python train.py --n_head=6 --head_dim=64 --vocab_size=29078 --norm_place="pre" --bias="none" --parallel_block=true --init="uniform" --init_std_o=0.00258 --init_std_down=0.00258 --optimizer="muon_variant" --decay_fraction=0.561 --batch_tokens=131072 --seq_len=1024 --doc_mask=false --train_tokens=626100000
Each number is 128 + 24 x the weight over its row's rms, rounded and kept within 0 to 255. Layers, rows and columns count from 0. Numbers have three digits each. The size before them is the row's rms in percent of the matrix's.

# layer 11 MLP down, 384x1536, rms 0.0268, rows 269-319, columns 128-255
100:077125095145163145079132095119103179159148157087118132074102121135137160132122106099132107166116121118106099152121111143135134124135116168141103108130103118138130107136138137084086144120100139157107137113169180139115086165150115118161123115126141166166185130106121157143131158107106116103129131100078118122114132122111181114130152112162095114154115081095118166144146098159195127112134
098:080105102128150135161115151137146140130134117098121114140125195130172092135111160063117133142130161126115113152148156124105107142142123106126118156113138111130131142137124132116176113117134095056144115140125125156060123104132097147164121092154122132138107114060100114120126137146131190080133124136159099143137094130153139132166103147117144163105091147148157126160105113124153151170171
101:150138134157141174128123097128101129099136161142099099108133119129108101134109077171105114118163148126157139102187127127065109147145106171131119111142102093119128127087113134139081186127129171124165121111127188127137145098171168124166137102112137124129122099095128121121129136108147086146119122153104103168151165155141124129122178106125188131125108104112159141110168121138122129098136
098:127143156168139107160171125101174108137147120114087123139135129144155164150140132136141152108089113127108146130150130118156166134140098129091112104127106138160119138120159099102144141147148142142136096148129126130151132140169068100136157178143144169132106116138115118121097104123123102152149086157074127150114168112137101126132140109165134148130121109093187170121145080127151118109165
101:114151129081174188136102087151087083126178136146157115178115099130069142127142100137114070146163132101116131112152113177148132159096136118148141144118157152138130158133166126167147111139116133099130164138130135149141104113118101110103125185135105166130094123073139105119147110120138131118122122109091119180121142108119114111154128101112152146131136156150176136147122146132149097132105
101:145152097143113127153148088118081160108139109139180130120088122134106156121117143135112148097077156123145149116107159137117140110142131126145139119124153124086136163116119132144141119127144157135134110138115158122087145113105141132136143115157111103128129122126116105109169176138141154129138080105157145131110163074140109114159100141153127101136138151124172089125135133135118130142119
101:152131137127120131104135112121095119169111132112117127177121118120156120111133132142090162107146155110147132127142145148177149119115125128117169142146097090107125094096156153183157089104114106142136147090140125053112167109122091134142142096156104141083114162138098110152124089127119119119101148151088150121120123120122098131138087093113160141186089117150094148151135118119116174143125
100:114159132105190084137109170105128103129112124160123139151094095080153106140161114101164111155111116146141122139088169117100109126103163157092114137104163136157150138125150130160155151131152129192112146104160158097139122135140110116191124108145121108135169117126173117129126125147139076101127140142114119169145133102122165154145120132183142163138146125074154132133126128184157130137073
098:104096171109118087149080094124110073124097129074129104118103134118098137121125146097108139116147133137131114126167101144154138110129081087124134124142134130142148098108169108143125115158115140101102154164165133104092165156072098103104161082183137142116140123151110127149100108144131183118141105105075127136114139137118159089141134130123134161091113155112086128151156121123113175195127
104:117114142151111097132155106163151159091119136182129127139109154119153114108112132141134118153110147104148115112146169129113136174101125122099117116138143135144146137133052123107111148101145144080160123136152122125139121164077093151137082105139164104137141107086144084127120148166100092071086136134138130101099116123131171220110152104118089123106143114102094117056170132119112126156113
098:101115109061135143102161152095106131116121130146111151151164095076103143129109144132105133126127097100118139145109069143110141102105121075131098093129139094173128113096134147138106147132114130140080128145116126136123140141121107097117097122106127154124129111133125122137108159128111110090136145126104149144126090143085136109121174114152147124122130086091119138122112163090149130120141
097:111103136140133144142111108107133127112107128125135097121108091111127131130135111142118159128144157136135173147129136120111151139100113106127093143121119099149130152127111102118136126092118130090137130123157096098116144137153106128137142155147141167110118152136102095160121129130175126113110128149117096151077175103096178151086117141194142181090131115129134126139188119114151159154140
100:146094101133112124136103134173104120091143136161098087118110092107104148159150128137184159139092146120149137123147130129109126104131142095108125137086139097141128114144120156131156107097138124102121123154085139172176123125091147163107130171130069153123113149114121124112130123111164152118179125174099148149115112125064129128166216131098154073101120105110123128129118140166123135165114
100:114126107138094131131120113141113131113121137170183133112102128155120107164126080132129106124091072096099174059157140104074082126097118088126114133131114100123120109110132183100148135094120148087152140170110098135100055102135143099149140128132159167108104055129143111169157139100134126188126129135108116167158118099133107123103090098101113109160130095149097131103125104156136127122088
095:143157167081139124150110131142127098124078104098134143136109142112094114143103111132165116129116126132119093139106144131151084109155147129093118149120107141125123101145155123109153161132138154138089121136152148137093154126167157138164118108124163068117102113140159127153072116067101115110157169094123136139150158119174128067129104138159155128118126122130138136078133132108112119134076
102:138109119123120111122072108121122137145128125135134185103136119135079096118126105109124147177128146132114159140124091103128151129128147179125108085138140106110168093121101101109118136127139139177105123128122075133158114185150133143151100167150151099110172153143121119114137171130140143138106110128152135201118122070159149119148136088159170138119139130149172169114109153150124081125128
100:121113100103143143094100093152113091176177107149115119103158070168156100129160150149154147101112129112157109094120095126133120138123122114132089152087147167105152163126138134145118162116083147114113159141112126118138167118102132098134150160090183182123126142177125137116150124124145135110144140094146094167057076119137099159172163106099157123083199125160100140110118122118101145111131
103:121121175134138164170119096120130125127131124129193125148083103113177125133147137150121112129124101144103115122108140147101110099133111118133099115110102140124128150116137110116103099140119092124131149177155103081110174141111136174138094117081120108130104131120136155140161135120166125132124172094130087128142126105123168122126155127118182128132126086097105121101096089127137160079161
098:142142130082142109120157130090131119135117098090099138117101144152146128187155170161156158133078144131139171119139146136141110130089120129148147084102107159163087151090174135123130129147150140108124183117098160161128132136083133092104146130197141102128144113150122131179151164146133139111160105164121103182127130116140159108113183157128150140152181077145147108100149163088115114105128
102:156119090122141139141161166124138133113104074147131165103161092138132110131129165124141133117112114127100130125110165153086140122111131129146146146133146078129153097113104109144118098096120098101128158104173129111174129131094108130149139112145105127094132133141134119114121117110128098139140220104080118137152102139142129205109139123140137113115128136144094127129073108121125147128115
099:149130116117179118122165092139134140155113186112093141142143087123156116124086139156170182110123076131149113167120119100144137161145138151129129139102157180141126077131155159151127117123149116176132112137106120133123121150109100117166151154140134146126116134162099103162158126119159091093140177157103124140161121118124111132116143121092103120139131088135151130113102100127107138138163
098:097137109135119107136139158116111101150140138104151126154153134172140168147138139119154146109142132130132127109129142129090136044101145130125158127131125134111151136116159100159118119151126121145140175105118127145158143130109158112120093129114128138146109124125159157094124120129136147131150125108112116161150140097158158129132051106108106125166108139133138156123133120164200101132136
099:130163128158153106074138179160155135121118146152139130098146143136158143104104145124160131115145147081168113137170110103144078126157138136164139115110130131123105153102135101143115141126128103143089134155126100148127122118104154143134110140123091073119105110130138111093107149097146123124152165125140138091110137119168141134161128132155161141116137135144125111115110125099114111147162
099:133132095103073177140099124067118154148144125138168143092112152149099146155117155120095123131156122120146114123137149096114072138099136129166131133094137115105094122153130122151131144105164128115108129138129119104137149128145075084137128129165138129122145118136100177089187162079136125120128140139163152123129139154139123100119170107087143113147108151099096131138137127153144117130131
097:127134094116126128149174136101131121128123139109111144143118156169164094117124136144167137150144151101140102131141142084151109098128098112119080104075111148148097131134119146157134156135107110119169142146179097111139124118118098145117148085150128147126080153127107122147139139136129134151100124138152113106193095121206108164151143146118097153124132114136142135118115143138132139119138
098:172150134130146129101106083174133140101128095144110111133162165117165123147136166178093090143136088159134156118114139124121146163072076161157131119136164117125104132126156107135125136141162124110137090096139130105189115127130121100114120125157135150169146079158137163097125135087138117107151157143110142121152090097132102078107142104098098129111103103151098126110088158114109115120086
098:127162133163162140163120115117125150132158103121117164122144130121125142129147107123093152122157127108138139123082128157147116144129130136152108149155131113165134102137135144146082131118136147105121153076104175096170131094143161135153113170140103134174122113109105119120116147145107112171106121077099125120098139152176161114141061122107090107085141114153146131146180124114152131125106
099:130127142150147111140084088120092144090142124141135131109158134065127130086096130117147137120155121143135138123126143123080104138162128128125118122115105140119145111121166131153126131095124120125123109123138145122148124132124110111089120120138133103127133091132100155096178090143109153110117175103118114111163142096102091115085123134090142124068111138078122105112095113110130105105121
101:105113147118118136109156142152089118175176120127148130163078125124123126130140140096195127110156106150138113122102104166081148126141099152138150127124115168074153145146159125128146109159156137164114174151148150104100098141123109119113116071105110168137115118159162100150124154131159167128128115150107171122142102126141164114150120090087149137189129124121146125152084120146130121116091
099:145167096117086115123113138151094173089122130115094108141138119116140064130126142118146122143151158105114103086108131104122118082112147154159134132155154155109139148167157130113120120158132195131167074155154114136149132180095124099142128094140088097112132090151088112172104124136111116101118132136096093089132111090121119168123140099115115169117146123098103065099147174086147116119098
101:147124146127120109168120143141174099089174139143111165168133105093102138134135161158124142159153105157120124109172135148109117091095127120123161143115142104120162117123142129148172085154143114126107153141121123146167119157158151123163114134114137128127107081127113123133131141124115194119115096177105091110117167132120118104091118120124149126143132158160162145120080122133117158144143
100:119092096142087157143093142127119115140130116139079119141107147135107125130139120120163116134147110118090086150127066119115152128158132126137119124117154127091132173127137099117131111128115104144136088114161159141115131121133095133143144101100138097096135158113174140137130119127123124121103110133097114113157137122148097160107125134121096155135121101131127112124095107131079121115084
098:164147102126117125129143125105124131053110159158146118124071107145120094094137143146141119149103162135125132155149119118160113116136141156142123099151114134115076133148113107123117159163123122138128129144040101184126117135100142130113109110155110140126151098155135170114156150172141128115126116101109152143132118173106140113117151116116147140108110113092087127101118116115087126145164
099:129089101144148134113101090108120106160141124201086144096136139112080133113101139149125129152098124142145129118067108122141116151146144161111199132126103108129141136117143141107116154120119140125150157166112161087134159167162157148127102126100134133134145145130156134132132134164147120141139148127112125118132087125122116082152113146145112116121113096104103098138098151166117155178088
098:121133133130149149144144132199146152171162140113143125124133099123119144157096132132144084098142161128160100099145114089124177184156115067143143131140168144115136149122166135094158145162156124138172131104081167124144155090155149121146095117121133136163118115131130122108150131137117132082138101129147102163139099121135136133159134126112132132133113137123125101129126125149091176161105
102:110149116127126084142107105139158122129143130129111141125122109090135137134157149168153117076144130122115135142130113107136105106145117137128127127089158108152154121143101161116157102105125124165168104139123102142170109087114115140134140122178135118114129148119118088124107099098151137161094124124132126166148086125099121190134102165160109132131124131148118117114122181148122143140131
100:133171142108102109151087147118121142131107153130108130162134160147176115163119124185129144095142123155169127136147145112154121125105136116149133120149104132101146139126150125146123086102119118154152145172129123114149150124145083118149088171110163143177147101123192160089132064141106110086109151118119092139085152138134091172145142151125110130151129138143149152146149139123149107115140
099:152091122125166111097118153123110132082140110115133176100117126146124099122178126126150149125094131134173112150160155136118155141135085112152105180125139165153167157124128129125097125107114136164119115132167126124116158145133104110098114159182118153156129082107121135125114140104126123111120142099103123130119111103093147131138083112114137145147156134109104154147147157122180112110136
103:125141112166138139121122123164095139151079169156106060096145138138104116117096104220084133088127100109135106120085131169148094116148146152165082126136088147146139090123120172158129133134144161163088111131139117154124102144140135140092132137141084118105103064108177141134152143138124110118116169146127078114104133149141133170123098099134130131129063135122128122093097125094144147109159
100:100140099099110123146111132093127113117114152136140128115130122104130125148168152142112127073143117113154150087133082149107090136144122145162150148146109149132119162107122140146156125136111185131118091143155126116136157133115105142164141146124135117094077149147088082099121093197125130132115126144127135145129130109139125148156129133107108145111096061197121137088144144147106115161109
101:098073141120119123115138130134152167102154165142089165105102086132127138098123127119131135100173203159177135097120132126077076122137106118144121105165147163119120113145142147100098149113104150131130131150121110105123156087099128110132123120146141137115135131137135127178147123139175114151130119109192132138138123150107113129146097136124149114161140119091111129130145141144137168127141
101:158096120156109143107111099096098161123147079133133145209106108132107144161144129114118105125132111173101074126098069118096144151148095133141163115116135137145152137174115128098118106087144113122132118156108133139102075131145141102102136090112110139174128167143119111126127122103140152144162170135112132133126102174135128149168159106168122110121113172128134124155123102080125144144134
103:140176148089119129127145164137138126122151134156151137143166152116089115131176143107138169109173112113149121167096142109134113115080140160145178147105180119143137093131133098128092121099108121150077149127128111108174106102098142112162192123126154133118113142128115157167146128132101071138095162091114125174133155107132109123126157161079122148112179133115131136155180119121155150096117
101:146130105118128135096116168111117130170129112107129113102161112162097116157122128138093137152121088160132132125089156105144132160123140132140122154119097123140145115142116136128052124159142072121111109151149132117115126133137140113113129074126143107131180124142124155131090133148144118118132105064143106118163126135103157133144106143134108106086140133137133154109121102115140130164124
101:125094153090093118135159116145107136141112122146135134128110141108117128108125138126108136123145120155160175130138094108117160126128159135148141123155135141103099117123134134099148149106138123145138124160094140170135113115095134102145121133157117085133093132090136121153037108148123154132097078119130112138143068105149098112176098136136169089118144136159088105090137082129111148070109
101:161114124139106062087125135133137135132110059162131175151131141125123157120111117180150118164141152115112125114147102132118143092105109144094133153111132145136132141132146145176132119118151135142171159153139143169082173135143134138148157069114152109170134109157117149161126138053109160157133203124173197102094124138089158146130137139119143134143148164131120135118135136144127140187137
103:114125141139164154103138116133142152123134175143106131095159098111090078138113171206109131159122129136099142126128135145148119115147145132139116116145098103097114118141090127150191131117140143149098134136166121146084108153101131136147078117181120095142162109124147090130142133150114150147091102084130114161169145098128122129083116112149136128105139127171136127120154110165133183115121
096:161162135112096149113161148117139142157116134122151140103119126135139094093182131146096145114136105111130133087134103114148085121154149111107152124123112125129130106116124153101093181157155139152091097159117144141151121155165155120131149127132146164125116103116104141136115154163111126121100094107139174104148132141111166112150170167122179112123134139081124150117100104102127136158111
097:080157107137139149130167117132185127102115113147120121102112151159126152123149100103135109139132117124116135158120122105149121122144146108162178132120138133123095149147139143117107119142166136173113132136135105151126115114094137112131146091169083134110094162131135134150100112132116113096081134106132134139135126160123120159162115133101093129153116098125166143140109117142119151115125
098:127109110136126097110140140137132111062122122120109101109149139114126142136144099123093147107064162112126091105120105162111104111146096104136137132105132169120122107121135117131101105097116142138142133133158135103105129136132109161108111151100154108154165119107129146127130169121098111120162126161150127139120092206144108124169099164124146143124090155124120141163155151129183144150147
101:113091159094110125145114130152148125156118126117165106090107135082121115157082110121069065122115109100103150115134201092100117151128096127166117130089143106130089116129111146158130121153130113153128126159173138141163157147106111107099081152136123114117168104119115094162147110080153114096127148101078133086147136137125110116090113162103100158119103152057079141108140123090129146126085